Weights of a small GPT-style language model, trained from scratch on English Wikipedia.
Size: width 128, 2 heads of 64, MLP 512 GELU, vocabulary 8192, 2.89M parameters.
Architecture: LayerNorm before each block, learned positions, no biases in attention or MLP, tied embeddings.
Training: a variant of Adam for these matrices, 95M tokens.
Each number is 50 + 12 x the weight over its row's rms, rounded and kept within 0 to 99. Layers, rows and columns count from 0. The size before them is the row's rms in percent of the matrix's.

# layer 3 MLP up, 512x128, rms 0.143, rows 399-453, columns 64-127
104:68 87 60 30 40 53 39 42 68 49 43 57 48 58 74 30 41 58 57 40 74 39 55 30 41 51 46 64 48 55 49 61 33 55 58 48 24 18 52 49 57 52 18 60 47 40 26 40 42 67 53 46 60 35 69 42 56 57 67 46 51 67 59 58
096:47 74 45 53 47 45 52 53 52 48 45 50 33 58 63 44 37 58 48 84 35 42 57 74 49 61 35 67 48 26 67 50 92 30 64 37 45 53 61 44 40 53 35 47 45 46 60 36 61 61 58 65 61 55 47 54 53 41 20 60 56 68 31 58
100:78 46 46 51 40 59 39 77 42 37 56 49 39 48 37 57 27 51 72 60 69 33 44 31 41 37 61 34 44 50 28 40 54 70 43 51 32 43 57 65 52 76 55 46 42 52 45 41 58 46 39 61 57 43 59 57 53 87 57 56 58 56 34 66
102:81 54 54 54 47 56 43 52 29 59 63 45 46 37 60 57 57 64 50 50 42 44 75 49 42 51 46 43 40 66 40 72 46 34 81 59 62 58 47 45 43 45 30 56 41 40 39 34 49 34 41 57 45 53 54 51 80 54 48 33 53 45 56 44
106:53 65 61 29 54 54 56 46 32 65 60 46 26 56 67 52 50 42 44 42 51 48 64 24 41 71 39 32 80 43 55 57 53 38 57 48 62 57 59 44 62 42 24 50 45 63 49 52 66 56 50 38 58 33 68 34 71 48 56 70 39 53 42 55
083:45 62 40 55 46 39 41 57 35 58 58 53 41 40 48 64 34 49 50 62 39 49 57 43 26 36 50 36 71 59 41 39 74 58 48 50 67 35 57 60 57 52 33 50 46 56 54 44 52 38 34 73 44 57 52 58 50 54 72 40 57 49 46 49
104:43 49 70 62 41 42 56 48 55 24 43 63 46 47 52 50 67 50 69 65 52 38 58 28 59 63 67 47 38 35 47 35 70 50 46 33 60 45 35 57 58 48 24 43 54 51 35 52 64 37 59 59 58 52 55 51 43 48 69 61 76 43 66 53
084:60 65 65 43 49 51 27 58 53 43 55 48 37 37 64 83 45 65 58 86 57 48 55 61 43 48 46 50 50 42 49 58 66 66 61 49 36 43 67 58 45 60 38 43 43 59 56 44 51 46 46 74 52 34 59 29 53 57 53 46 49 51 31 54
110:81 73 59 13 40 65 43 46 55 51 50 43 47 42 60 35 28 38 56 57 55 51 42 44 47 50 48 49 70 60 29 55 38 37 64 38 15 36 57 60 53 53 47 73 52 69 45 54 51 49 56 95 48 42 51 47 63 52 65 63 55 50 37 44
099:70 45 53 58 54 82 44 63 26 57 43 52 41 26 46 40 32 55 51 46 45 48 70 24 30 54 45 59 60 27 37 44 39 55 41 46 48 40 61 76 38 77 42 41 48 49 38 51 61 34 36 66 37 46 70 54 54 57 61 50 35 50 54 71
093:58 66 52 55 49 67 44 58 45 59 49 44 57 47 43 34 43 59 49 43 69 49 48 37 33 37 77 30 60 60 56 37 47 43 54 42 62 39 65 64 66 60 31 53 53 48 40 55 43 43 35 54 64 48 45 49 65 59 82 52 53 49 60 58
092:60 74 69 31 37 54 37 45 49 50 40 58 47 45 68 39 46 41 55 77 45 55 53 43 50 51 54 62 49 32 37 50 69 51 35 33 46 47 40 81 62 78 57 37 44 52 35 48 49 47 62 60 47 28 80 52 58 47 67 54 44 41 31 53
107:48 47 47 62 42 53 43 44 44 47 18 62 39 55 54 48 46 55 67 54 69 56 62 44 44 53 66 65 46 40 52 43 84 45 32 41 55 42 41 76 47 53 27 30 43 43 56 62 67 49 54 55 56 58 60 43 41 47 67 60 36 47 64 52
107:82 62 52 31 44 43 45 66 39 38 50 38 41 50 43 65 36 34 48 59 46 55 57 56 39 52 56 39 42 41 35 50 55 72 44 47 50 61 62 81 52 69 44 51 54 62 45 65 33 59 47 50 35 59 57 41 53 65 60 36 70 35 45 56
106:70 62 48 37 49 29 48 46 56 63 42 38 35 24 46 74 48 62 48 41 45 39 39 53 46 72 49 68 72 44 64 45 41 60 47 30 44 48 60 66 65 37 50 40 48 55 58 27 50 71 59 62 47 57 63 34 57 33 78 31 54 52 50 46
103:44 50 52 30 51 58 47 54 45 36 40 51 50 50 41 60 39 47 47 69 49 64 53 47 46 72 55 51 58 60 37 69 33 43 53 49 50 42 43 48 42 74 59 63 43 49 31 76 46 35 35 49 25 28 46 38 60 84 39 39 39 52 32 65
087:61 60 62 47 48 51 45 38 59 51 53 68 43 56 80 35 50 60 65 54 34 52 58 43 50 52 32 29 52 42 57 62 82 36 37 64 48 67 44 43 50 67 28 26 42 51 62 47 67 57 65 46 38 24 50 37 58 45 52 58 24 46 53 56
075:46 33 52 60 53 55 43 51 37 32 60 35 67 56 57 54 41 43 48 67 59 57 33 54 35 38 69 47 96 55 45 50 33 32 53 40 48 45 79 53 51 41 30 58 36 59 51 38 17 57 37 51 47 46 57 52 67 43 41 60 39 39 71 63
102:58 62 35 34 38 45 55 49 41 61 52 50 51 54 48 28 51 63 56 59 38 51 53 24 34 40 27 67 53 35 63 66 49 37 67 71 21 49 76 66 62 37 31 47 47 35 63 52 72 74 54 72 63 55 46 59 51 44 39 54 44 36 54 45
113:68 74 60 35 47 61 45 57 65 47 40 54 45 48 60 44 46 40 58 87 64 54 52 56 43 45 40 53 41 44 51 51 59 60 65 44 27 56 53 50 42 57 34 71 56 68 30 56 50 46 61 88 57 46 66 49 50 51 53 53 51 45 49 68
093:56 39 67 46 61 45 59 51 48 47 53 66 48 42 48 56 68 47 55 58 71 29 62 35 46 43 49 40 68 52 61 67 38 37 43 36 54 68 43 42 46 57 53 37 49 49 62 41 35 50 49 42 41 39 47 50 55 50 46 52 42 74 64 36
100:65 49 66 23 42 50 45 43 50 49 59 49 49 42 64 38 49 66 59 68 42 47 39 28 42 54 17 39 52 50 45 53 35 43 39 58 23 39 39 71 60 63 64 42 43 66 34 39 42 50 59 51 40 60 42 56 72 32 59 45 49 37 48 55
111:55 49 47 48 47 37 40 53 51 29 45 23 40 55 50 49 46 47 54 72 53 48 46 72 54 71 57 55 54 50 47 61 47 44 57 43 32 31 57 59 71 59 52 53 44 57 68 51 43 74 41 59 68 44 45 34 48 70 55 52 63 63 36 50
090:55 90 45 45 40 70 42 49 39 44 30 32 60 59 62 47 41 36 66 40 63 54 57 54 33 59 43 61 37 25 40 43 50 62 64 58 55 62 46 46 24 49 21 58 45 58 57 66 52 63 54 44 57 62 58 55 56 54 56 29 66 43 56 36
094:47 46 69 49 49 40 52 39 67 68 55 79 38 48 60 45 48 67 50 40 48 50 60 46 47 29 39 57 71 50 51 37 59 34 39 41 53 40 44 74 62 68 52 31 51 34 42 47 58 66 52 63 41 15 60 55 54 43 44 54 40 55 36 67
110:72 61 45 35 48 62 55 48 45 48 53 27 44 31 45 62 48 36 41 53 58 42 40 42 60 68 64 37 67 51 27 59 43 54 53 20 24 39 58 62 68 49 60 73 62 60 40 45 58 28 57 53 35 32 56 33 57 61 45 65 49 34 28 69
105:43 42 50 54 49 38 37 56 55 52 54 37 53 50 56 27 20 48 47 53 51 66 23 60 20 31 52 68 55 51 35 30 61 68 33 59 68 31 59 53 40 42 65 53 46 61 62 54 38 63 32 58 68 48 51 50 45 60 53 26 41 36 55 64
096:41 49 53 71 36 42 45 51 64 55 37 38 51 29 68 41 49 46 41 44 40 39 49 47 35 51 28 41 73 16 64 45 77 45 51 62 48 49 54 40 44 44 19 39 41 34 48 40 48 43 57 50 65 55 65 45 44 46 60 63 54 30 53 22
119:73 66 62 18 41 44 47 59 59 47 46 60 45 46 65 52 50 44 59 66 68 54 61 51 43 53 54 48 66 45 67 48 70 57 75 43 44 42 48 60 47 63 42 38 43 73 43 64 39 61 48 54 61 51 56 45 66 59 63 58 52 51 34 42
107:62 50 57 53 44 53 42 71 38 63 58 66 54 47 49 62 55 52 53 48 48 51 60 52 39 50 54 42 48 62 32 76 46 43 59 48 65 83 46 47 39 51 51 51 50 51 26 41 50 28 48 63 57 52 61 49 83 51 51 44 64 36 53 46
104:32 65 39 56 40 26 41 40 41 37 40 43 60 51 55 34 51 45 58 52 59 26 34 66 38 33 48 46 45 39 66 48 63 61 45 64 44 28 66 48 67 26 59 61 48 42 51 39 39 56 61 45 58 58 38 40 38 62 63 47 73 38 59 30
099:40 45 47 49 52 59 52 55 34 66 27 56 51 22 58 54 55 54 50 72 47 60 47 34 38 61 34 53 59 61 38 57 64 38 50 63 41 66 43 45 28 63 52 44 52 58 49 62 38 49 69 59 49 47 34 45 62 42 45 65 21 66 26 31
063:42 53 63 39 18 54 53 49 54 55 49 59 33 39 41 55 49 52 65 61 28 50 56 60 45 54 28 55 51 37 32 47 41 75 61 52 41 62 50 64 48 57 62 57 61 36 46 64 30 55 47 59 52 47 33 55 62 43 47 26 55 40 39 56
102:47 86 50 65 45 64 61 62 54 46 54 68 40 43 46 58 62 45 57 45 40 61 54 51 32 49 41 39 33 36 49 49 49 39 65 58 80 43 53 52 40 45 53 63 49 55 46 64 68 43 66 49 51 57 48 53 70 57 34 48 50 59 44 53
107:56 61 85 52 56 36 52 51 71 35 83 29 56 36 53 59 47 50 45 42 48 38 31 58 50 52 49 54 67 61 46 32 63 36 61 38 46 43 64 47 83 70 51 67 53 67 58 33 30 53 51 59 45 42 36 44 39 46 50 49 55 46 39 49
114:90 51 61 53 52 52 49 58 43 61 62 40 42 60 53 46 33 36 64 54 54 55 54 33 22 62 41 54 57 41 51 46 36 45 62 45 31 59 65 74 57 62 25 55 48 71 44 37 48 63 33 61 36 59 78 54 52 45 49 58 70 49 59 54
094:58 71 56 40 46 57 41 70 54 47 28 32 48 43 69 41 56 49 73 47 67 64 52 43 41 42 39 43 35 48 57 78 73 35 66 68 43 33 41 46 53 41 47 52 47 38 25 45 28 42 46 47 59 63 60 61 63 52 37 34 60 53 66 43
102:72 49 62 21 39 62 47 59 66 55 52 27 37 56 59 47 41 33 48 78 75 59 44 59 48 56 75 57 46 59 63 61 48 51 56 35 32 27 50 70 74 50 42 60 48 47 44 47 67 70 61 52 52 46 64 35 60 65 51 52 50 57 17 69
088:54 51 38 43 38 55 38 59 61 45 50 40 15 60 71 43 22 64 53 62 49 53 42 56 50 33 36 56 56 29 56 42 60 50 52 43 39 48 73 63 37 42 51 59 41 60 49 27 72 50 59 64 57 50 68 50 79 62 47 45 55 60 24 80
098:70 62 63 40 44 55 41 49 44 42 43 51 43 56 77 43 23 49 48 63 81 53 49 41 50 57 41 49 74 46 14 59 63 39 68 33 39 50 44 38 35 83 28 57 47 70 33 52 43 38 41 66 49 37 60 48 65 63 54 65 49 40 43 42
096:67 56 48 56 49 34 39 49 49 70 41 48 41 43 35 79 43 59 38 45 48 43 52 42 31 60 52 32 52 44 61 63 62 75 49 40 72 41 52 56 63 54 54 44 43 32 66 45 53 48 42 56 51 48 70 30 40 49 51 47 42 49 59 45
114:35 59 42 45 47 47 37 44 45 40 38 54 49 51 34 60 61 49 44 52 40 27 40 51 50 61 77 35 72 60 45 57 64 46 54 46 43 50 47 42 48 51 48 55 45 46 58 70 26 72 61 45 66 45 37 36 39 50 67 39 42 60 51 58
080:47 57 46 53 49 62 47 54 53 52 57 55 53 47 66 60 27 57 63 66 56 54 39 35 44 40 72 40 92 43 43 55 73 42 51 41 46 69 62 66 35 66 30 57 34 60 60 54 42 44 41 64 52 37 46 44 50 44 58 79 51 52 46 45
084:51 57 23 53 38 40 54 57 50 42 28 37 57 40 44 60 47 66 69 55 71 44 22 72 48 46 63 74 48 54 38 57 62 47 50 58 44 57 47 59 51 56 61 50 55 59 53 44 49 44 58 56 45 56 32 44 38 76 51 49 29 63 37 39
095:76 62 57 45 36 42 47 73 75 31 63 53 40 52 64 65 32 52 33 52 50 59 56 67 54 52 44 39 40 46 44 34 75 56 63 53 42 54 48 46 45 46 48 45 47 81 56 45 52 61 53 66 51 72 38 63 72 54 32 44 54 35 41 58
103:78 58 52 35 41 68 38 58 42 46 46 34 35 34 55 54 32 61 65 40 53 63 50 42 59 62 71 73 59 32 27 60 56 54 52 38 39 52 50 54 59 76 49 66 52 52 64 55 36 45 39 54 59 41 50 21 39 56 75 60 51 60 41 51
089:46 59 41 61 43 52 58 45 53 55 35 66 56 42 33 50 62 44 64 64 39 36 37 29 31 34 31 56 25 46 58 49 50 34 53 69 63 40 40 89 58 49 61 60 60 41 45 48 60 48 50 62 47 68 49 62 42 49 49 23 63 49 61 44
100:75 77 76 40 49 48 54 51 68 39 44 54 45 52 60 56 64 39 50 68 59 56 57 42 47 63 68 39 68 56 45 39 73 59 71 41 60 47 53 49 45 63 32 54 54 55 33 60 36 64 48 38 61 42 66 29 55 56 57 65 51 49 48 63
100:67 55 72 38 49 37 47 41 45 58 52 54 36 58 75 57 52 54 52 40 58 35 60 49 52 49 63 63 63 64 39 49 58 45 67 29 58 33 38 58 53 72 45 46 45 41 28 55 33 64 53 48 65 35 74 44 68 58 59 67 47 56 57 57
105:49 48 56 35 41 48 21 61 41 43 46 51 50 33 58 54 44 56 62 58 51 39 48 58 41 36 50 54 50 24 45 49 90 59 40 50 52 30 53 59 54 62 43 37 40 50 47 44 43 41 48 83 68 35 34 46 53 56 49 47 53 54 36 56
096:33 76 46 49 50 55 44 45 35 53 60 61 52 51 39 46 44 58 64 39 31 49 51 59 31 57 38 42 53 44 38 46 62 50 62 51 65 66 35 58 49 50 37 56 48 32 33 71 35 18 58 65 58 59 55 60 48 55 79 34 54 41 61 34
102:40 48 60 27 41 40 38 55 57 52 53 60 29 63 62 52 30 38 38 63 54 46 53 74 51 57 69 52 71 67 58 48 50 54 56 39 52 27 45 50 64 56 42 53 44 42 53 59 38 52 45 82 61 38 70 29 61 67 61 48 55 56 53 69
116:45 52 60 51 47 46 17 45 50 45 43 51 43 64 55 62 39 73 43 74 60 47 50 64 42 47 51 47 32 65 49 61 52 57 46 55 59 22 37 37 67 44 62 49 45 51 44 55 54 47 58 42 54 41 76 35 44 75 57 51 62 61 48 79
113:40 59 49 17 40 57 53 50 59 63 46 42 60 27 49 43 57 74 58 59 36 42 35 54 38 60 47 49 45 75 42 61 49 40 64 63 41 47 64 63 45 54 49 57 57 46 35 32 43 59 41 73 54 64 57 49 55 35 51 43 39 42 42 41
099:40 61 53 45 47 48 62 56 41 35 53 55 43 56 57 41 48 61 64 68 45 30 49 42 62 50 31 71 49 28 61 41 62 41 68 57 51 44 47 43 69 40 52 54 59 39 42 39 33 57 33 55 81 50 54 56 65 39 42 37 63 36 62 60
# layer 3 MLP down (transposed), 512x128, rms 0.13, rows 399-452, columns 64-127
088:53 75 35 76 39 50 58 41 41 66 47 60 82 65 46 79 72 46 61 42 32 46 54 51 27 51 67 34 55 34 62 48 60 47 52 39 64 49 42 44 38 42 58 42 57 65 47 44 54 25 63 49 44 63 37 59 54 47 34 44 49 29 54 42
098:66 44 37 22 48 23 53 61 40 35 72 52 44 60 47 56 43 45 40 47 35 51 54 60 53 51 36 74 46 40 69 56 54 41 55 72 32 55 56 59 34 50 69 25 46 41 68 58 24 51 50 54 47 46 42 41 38 53 54 54 77 55 50 32
098:51 55 50 53 47 54 56 41 72 34 40 59 38 46 53 55 56 88 40 57 43 40 67 48 39 33 53 40 49 41 62 51 29 37 56 51 50 39 50 40 61 45 79 53 56 53 45 43 54 62 50 44 72 56 49 59 51 56 35 49 90 44 25 51
096:63 67 45 45 46 51 50 53 44 73 55 41 65 61 55 62 33 31 34 36 63 55 62 73 45 39 47 51 49 63 28 48 61 85 73 46 45 51 43 37 48 29 48 52 50 28 47 57 58 48 53 71 60 38 49 66 32 57 48 60 28 42 57 47
102:55 68 60 30 56 67 42 82 48 37 53 40 47 37 30 49 58 56 55 53 40 51 33 38 74 61 50 53 69 53 57 51 30 35 70 62 35 58 51 34 49 63 47 84 46 34 54 52 40 43 50 56 67 55 61 38 40 37 61 40 46 46 47 58
100:56 47 65 40 43 43 64 41 63 77 56 41 25 38 32 32 61 57 57 46 38 63 60 71 72 64 53 62 37 52 63 57 24 51 39 41 50 50 41 38 57 38 64 46 58 40 51 64 39 57 53 42 34 69 46 53 30 39 65 60 49 57 48 50
101:52 40 52 49 22 34 71 43 44 61 54 43 53 71 51 34 58 48 58 72 42 40 47 36 62 52 47 76 47 20 61 67 57 46 55 47 54 36 37 38 51 43 30 44 60 30 60 50 37 55 52 61 61 77 51 52 49 36 54 60 42 53 40 54
068:24 68 19 56 44 31 48 67 55 43 41 38 39 74 52 56 46 45 40 22 49 41 42 53 65 65 61 51 44 33 49 33 50 41 57 43 58 48 72 62 24 42 51 40 54 48 54 59 54 26 44 37 50 45 48 36 39 73 58 43 60 58 63 54
109:62 36 68 51 69 55 53 50 53 47 46 66 60 62 61 27 49 45 71 41 53 52 46 44 64 52 70 51 35 63 35 52 29 68 37 62 19 55 37 49 46 55 51 55 25 42 46 46 36 53 55 56 48 36 56 56 43 37 51 43 56 52 49 56
099:43 40 33 25 46 29 37 38 66 37 47 56 40 66 35 66 49 64 55 51 33 61 40 62 62 40 63 36 47 26 51 71 62 60 70 56 61 63 47 37 52 53 64 50 56 43 48 41 42 44 60 47 64 54 42 66 51 37 36 41 64 63 49 33
082:44 51 44 48 51 42 41 50 51 44 45 87 52 45 61 59 38 66 46 44 18 32 55 60 45 44 38 62 57 45 28 48 52 44 61 67 68 41 48 35 60 48 83 59 58 58 42 50 29 29 50 47 58 82 58 61 26 59 50 56 49 36 56 39
087:56 50 58 45 12 31 60 53 57 44 46 33 47 52 65 44 46 47 41 51 53 40 37 48 42 54 39 52 43 38 66 67 58 36 63 38 66 49 44 33 47 67 42 50 71 45 52 67 19 56 60 37 52 84 46 53 45 66 45 58 64 62 69 37
104:62 27 66 50 35 42 50 48 57 60 39 47 44 75 66 21 61 49 62 67 63 43 54 53 67 56 59 58 55 44 53 64 54 53 40 64 46 45 41 49 56 48 25 51 64 39 50 52 40 48 54 28 68 56 56 48 40 47 46 49 46 59 47 49
107:38 87 49 65 49 59 38 45 57 40 25 46 49 53 71 56 47 30 34 20 50 66 32 50 45 50 31 31 53 53 63 61 63 55 31 48 52 63 43 34 27 47 58 60 47 52 37 52 56 59 67 55 38 40 23 30 61 65 42 65 66 42 41 33
102:52 68 50 40 47 65 33 27 52 75 41 37 49 49 34 44 47 48 50 22 52 58 47 71 33 44 67 31 59 54 43 40 55 32 53 57 36 57 43 55 69 40 56 52 49 47 44 53 67 49 55 71 44 47 66 62 52 36 54 44 56 56 83 27
077:44 44 48 68 52 22 36 41 43 61 46 38 36 43 38 33 41 45 53 64 40 76 65 38 67 59 60 55 60 58 56 61 49 45 62 37 40 40 43 69 45 27 37 52 49 59 46 57 39 22 49 45 59 33 43 62 46 56 41 51 58 48 48 61
097:41 37 39 75 50 62 46 50 51 65 34 46 51 39 38 72 70 47 46 53 40 51 34 35 57 67 60 37 58 44 45 44 37 65 28 48 63 64 65 31 33 64 48 68 53 57 53 46 85 51 36 44 61 71 59 57 48 46 41 52 47 52 44 57
076:76 51 44 50 49 41 46 49 56 47 46 44 67 24 60 67 35 48 37 65 45 21 56 35 40 49 54 50 56 66 41 58 48 75 49 63 38 46 50 64 46 61 52 57 47 42 48 37 66 40 59 67 61 40 48 32 52 59 42 51 47 43 43 57
099:53 44 40 36 49 39 49 63 46 43 64 47 46 40 59 50 53 40 39 49 59 50 52 58 50 53 36 57 36 80 38 48 37 40 60 66 23 57 34 33 37 34 57 76 51 39 31 48 55 43 52 56 55 49 53 35 61 56 52 45 60 40 34 53
093:52 34 63 38 92 35 49 51 45 53 45 46 42 25 71 44 55 22 44 43 54 80 56 56 38 53 33 65 48 35 47 60 42 53 40 38 41 45 48 57 41 55 30 55 13 54 54 44 73 62 55 45 49 41 55 46 41 62 54 58 46 57 46 32
102:53 65 45 59 53 67 55 63 46 48 36 43 45 57 61 34 17 49 56 41 34 37 54 35 41 53 65 54 66 55 46 42 31 52 32 69 37 70 46 49 50 58 34 52 59 51 50 38 48 76 52 53 49 41 58 51 47 74 29 54 60 50 44 60
080:57 54 57 41 47 69 38 49 45 49 54 39 46 48 53 65 58 34 37 54 68 43 32 66 27 48 82 67 42 52 42 65 44 58 67 80 40 56 56 33 78 29 32 57 48 28 62 55 57 62 51 53 57 51 62 32 78 65 39 65 42 45 61 56
108:52 67 55 30 51 52 36 39 69 64 62 36 51 71 48 43 28 44 69 50 51 54 51 60 50 40 79 74 35 37 45 52 53 63 58 70 43 42 59 48 54 43 52 60 57 45 72 45 36 52 46 62 73 33 69 46 46 39 26 34 42 34 38 51
083:57 39 53 48 64 66 37 27 37 47 71 53 43 46 54 61 68 48 35 53 46 49 56 43 60 72 56 38 51 70 49 52 45 57 33 32 56 44 41 50 45 60 57 55 55 53 64 45 24 67 45 70 38 33 46 39 54 70 36 58 32 58 64 45
089:64 33 71 40 51 45 49 40 70 48 45 49 50 43 61 33 39 38 52 46 57 60 59 27 40 57 45 36 55 39 62 63 50 48 50 54 35 44 44 42 54 36 38 53 49 63 53 30 41 73 68 62 36 61 44 50 48 48 62 61 74 68 61 35
119:53 61 53 53 56 46 70 46 48 51 54 46 50 51 34 37 57 56 37 55 54 34 67 52 48 60 56 34 36 28 31 44 52 54 41 55 33 51 53 38 42 58 57 39 48 54 48 57 75 64 54 49 68 60 59 43 47 59 43 39 83 29 56 45
097:50 72 45 80 47 63 64 61 52 33 45 45 43 48 45 60 60 53 25 39 57 51 52 46 64 55 37 37 50 50 35 51 63 46 51 52 39 71 36 62 59 64 40 52 50 35 51 48 67 37 58 47 10 52 44 40 46 49 32 77 47 47 56 59
104:43 39 59 24 59 56 55 34 41 59 69 53 46 62 48 34 47 79 48 57 44 63 61 58 47 56 45 45 28 59 51 41 41 47 60 39 47 56 42 39 68 62 66 50 50 46 52 59 73 70 51 61 54 51 43 52 56 39 49 45 51 58 43 69
111:50 59 81 46 19 44 61 30 69 60 62 56 59 56 56 41 54 49 55 45 28 54 43 64 50 69 34 48 36 62 33 42 29 67 47 54 50 37 48 46 65 57 64 58 78 43 25 59 51 35 64 49 30 26 58 58 35 37 44 23 41 35 60 63
102:50 59 52 41 49 43 51 57 45 71 67 51 68 46 38 64 16 56 55 43 61 52 56 46 61 50 57 53 41 58 26 43 33 67 50 55 51 48 50 33 20 32 62 60 48 55 58 43 43 57 34 70 79 42 60 55 52 57 58 61 56 51 57 28
115:34 59 35 66 48 38 26 41 41 32 45 31 34 65 59 46 61 36 47 46 68 48 46 58 51 46 83 48 47 32 75 54 54 50 36 63 46 36 69 53 34 44 34 52 62 46 60 48 52 59 58 33 62 44 62 35 56 70 62 37 72 45 56 59
109:53 59 40 24 54 46 52 35 32 65 69 55 47 59 35 60 35 55 58 69 57 33 55 54 46 69 63 41 60 54 56 46 57 58 59 38 53 28 53 45 52 31 49 70 49 66 52 64 34 24 18 68 80 43 61 49 62 49 66 35 68 55 27 26
069:39 60 46 50 74 49 50 47 41 43 69 41 36 40 50 38 49 37 49 70 42 55 35 56 40 61 29 48 55 54 44 25 70 50 63 55 49 50 62 46 39 41 51 51 45 62 61 35 66 31 40 32 36 48 66 27 30 57 40 58 46 60 70 49
113:75 45 42 61 47 62 44 59 51 73 57 51 44 45 57 55 41 37 27 43 43 49 50 54 42 46 64 31 64 63 36 48 55 51 47 34 36 38 36 38 46 52 63 62 47 62 49 63 39 28 44 57 48 59 39 52 52 48 51 79 31 53 47 63
109:43 50 28 30 53 55 45 56 50 49 54 57 53 43 47 43 56 55 48 52 42 44 54 26 40 67 45 82 46 37 62 55 27 43 49 44 40 36 48 55 38 60 46 33 50 46 57 48 40 10 61 50 44 61 60 42 48 48 49 38 54 67 46 42
117:53 52 37 28 43 51 49 48 60 36 65 35 67 55 59 66 44 44 35 44 25 66 50 43 45 57 57 41 53 30 68 37 40 55 40 73 60 51 44 73 49 50 34 40 62 37 39 54 39 39 22 68 61 47 68 65 57 59 61 27 88 40 57 27
090:52 77 43 41 55 51 43 64 29 55 43 58 56 47 47 45 51 39 58 21 50 42 38 42 50 48 63 34 46 53 44 40 39 42 48 71 42 66 40 37 68 53 76 36 58 41 61 40 55 58 87 50 45 34 58 49 56 61 51 31 66 78 44 36
119:53 47 31 36 40 41 62 45 46 49 63 47 49 59 53 49 67 37 47 77 40 45 44 60 59 60 47 54 48 41 46 71 21 52 56 51 61 33 48 40 67 57 59 56 65 61 55 56 31 33 70 56 36 67 62 38 69 62 39 41 52 38 51 46
082:68 49 48 47 52 42 54 72 36 51 68 60 44 52 37 56 39 57 40 53 51 38 51 51 52 42 30 62 50 52 63 57 62 26 55 56 33 42 62 55 57 66 84 37 52 62 65 46 49 63 40 60 71 25 19 49 53 48 39 49 71 50 42 72
074:58 43 66 41 45 52 42 74 59 52 50 54 55 62 45 30 65 36 56 60 75 42 63 56 41 36 87 30 30 54 24 35 41 56 45 44 29 52 51 53 58 51 37 53 53 55 42 49 41 38 30 45 46 22 69 71 53 40 35 36 48 55 56 64
101:29 60 54 49 47 57 50 39 41 45 38 62 49 67 45 52 26 42 74 30 74 51 36 64 47 34 59 57 67 54 45 18 52 45 55 64 47 62 71 41 50 44 74 42 45 47 44 50 68 63 58 78 57 41 32 65 54 45 26 56 49 50 43 45
106:62 47 29 32 43 67 27 37 82 70 68 77 44 53 60 41 29 59 41 31 65 40 56 49 53 40 72 60 39 51 44 56 47 53 50 33 52 53 60 53 40 40 53 61 43 68 59 59 44 56 56 54 55 52 36 38 47 40 63 41 31 45 46 58
106:54 41 59 56 42 59 64 40 62 57 72 60 28 54 25 39 54 67 50 58 43 68 58 61 63 45 58 71 52 36 38 69 40 40 47 47 51 55 57 61 49 53 55 40 62 32 57 64 16 60 32 57 36 63 51 56 26 39 51 48 67 43 46 53
101:55 57 64 41 52 60 44 50 38 57 34 35 57 46 44 34 32 44 55 56 81 38 49 43 62 59 73 56 47 49 32 51 34 65 28 42 62 44 44 78 65 63 53 41 45 52 62 61 48 51 66 57 41 35 26 52 41 50 59 58 50 61 59 62
078:66 62 55 56 47 48 34 58 25 49 28 40 50 56 46 49 52 47 27 44 49 62 60 38 47 65 66 72 39 54 51 59 42 45 35 54 37 49 33 48 44 68 39 31 52 53 52 52 16 49 49 55 70 46 42 53 51 63 84 58 64 62 62 33
083:43 43 53 52 45 67 49 68 53 58 61 39 25 39 58 16 60 42 42 65 63 56 75 71 54 55 40 52 38 55 43 58 47 64 37 39 37 55 66 50 35 61 46 33 49 52 53 42 58 32 55 14 61 45 45 50 56 55 39 40 36 67 23 47
093:66 52 37 58 52 53 44 55 39 51 58 55 39 45 49 52 43 61 30 43 48 54 50 80 62 61 51 44 46 54 25 35 35 60 47 39 57 36 50 24 57 47 60 70 46 54 46 73 40 42 45 39 48 59 66 37 41 46 58 63 36 54 31 64
092:36 55 65 67 40 45 75 38 50 45 40 59 75 76 60 50 60 57 69 42 48 47 41 47 60 35 33 52 39 40 53 29 47 40 49 46 49 48 49 40 50 31 60 63 55 40 55 41 51 41 54 18 30 47 37 84 50 41 55 35 56 35 61 63
105:48 35 62 30 21 48 65 45 61 58 42 51 70 68 82 40 50 48 69 53 66 56 36 55 79 53 46 41 37 42 46 37 47 70 55 42 37 62 48 26 43 37 52 61 65 27 56 57 55 54 56 33 39 44 39 68 49 53 58 21 49 51 43 50
093:50 59 20 67 84 32 54 55 56 48 43 48 73 42 53 73 57 51 53 31 44 54 46 56 44 43 34 58 61 48 56 30 59 57 38 48 63 46 45 59 42 31 47 55 28 64 52 44 68 40 42 39 63 35 45 67 60 50 38 53 63 41 48 63
087:46 38 54 50 41 58 39 50 66 56 45 39 61 53 53 51 42 36 53 55 53 47 57 66 66 34 51 55 45 73 65 33 26 52 53 30 33 54 62 36 52 55 44 48 38 59 54 42 35 72 73 68 38 44 55 38 55 58 54 67 43 61 33 48
088:55 31 58 54 30 73 54 46 39 72 52 60 43 62 54 45 48 60 61 66 62 44 50 41 74 65 56 40 49 67 38 61 24 42 41 48 49 36 47 43 63 51 70 42 77 38 46 44 40 50 76 50 53 57 43 60 46 35 32 30 47 47 62 53
093:54 72 37 78 49 50 34 44 43 36 69 59 52 62 43 38 28 48 49 49 43 55 76 41 42 51 43 30 38 46 54 40 41 49 39 74 46 33 48 40 59 45 63 45 63 55 53 24 46 37 43 39 49 51 59 63 50 68 64 74 49 43 64 49
117:60 46 62 42 53 67 46 43 71 45 70 42 57 31 46 37 48 39 61 68 41 37 49 60 47 44 32 61 52 66 30 55 75 55 44 55 64 45 55 40 41 38 41 62 48 70 34 25 87 46 49 46 63 66 57 26 46 43 48 53 76 34 53 57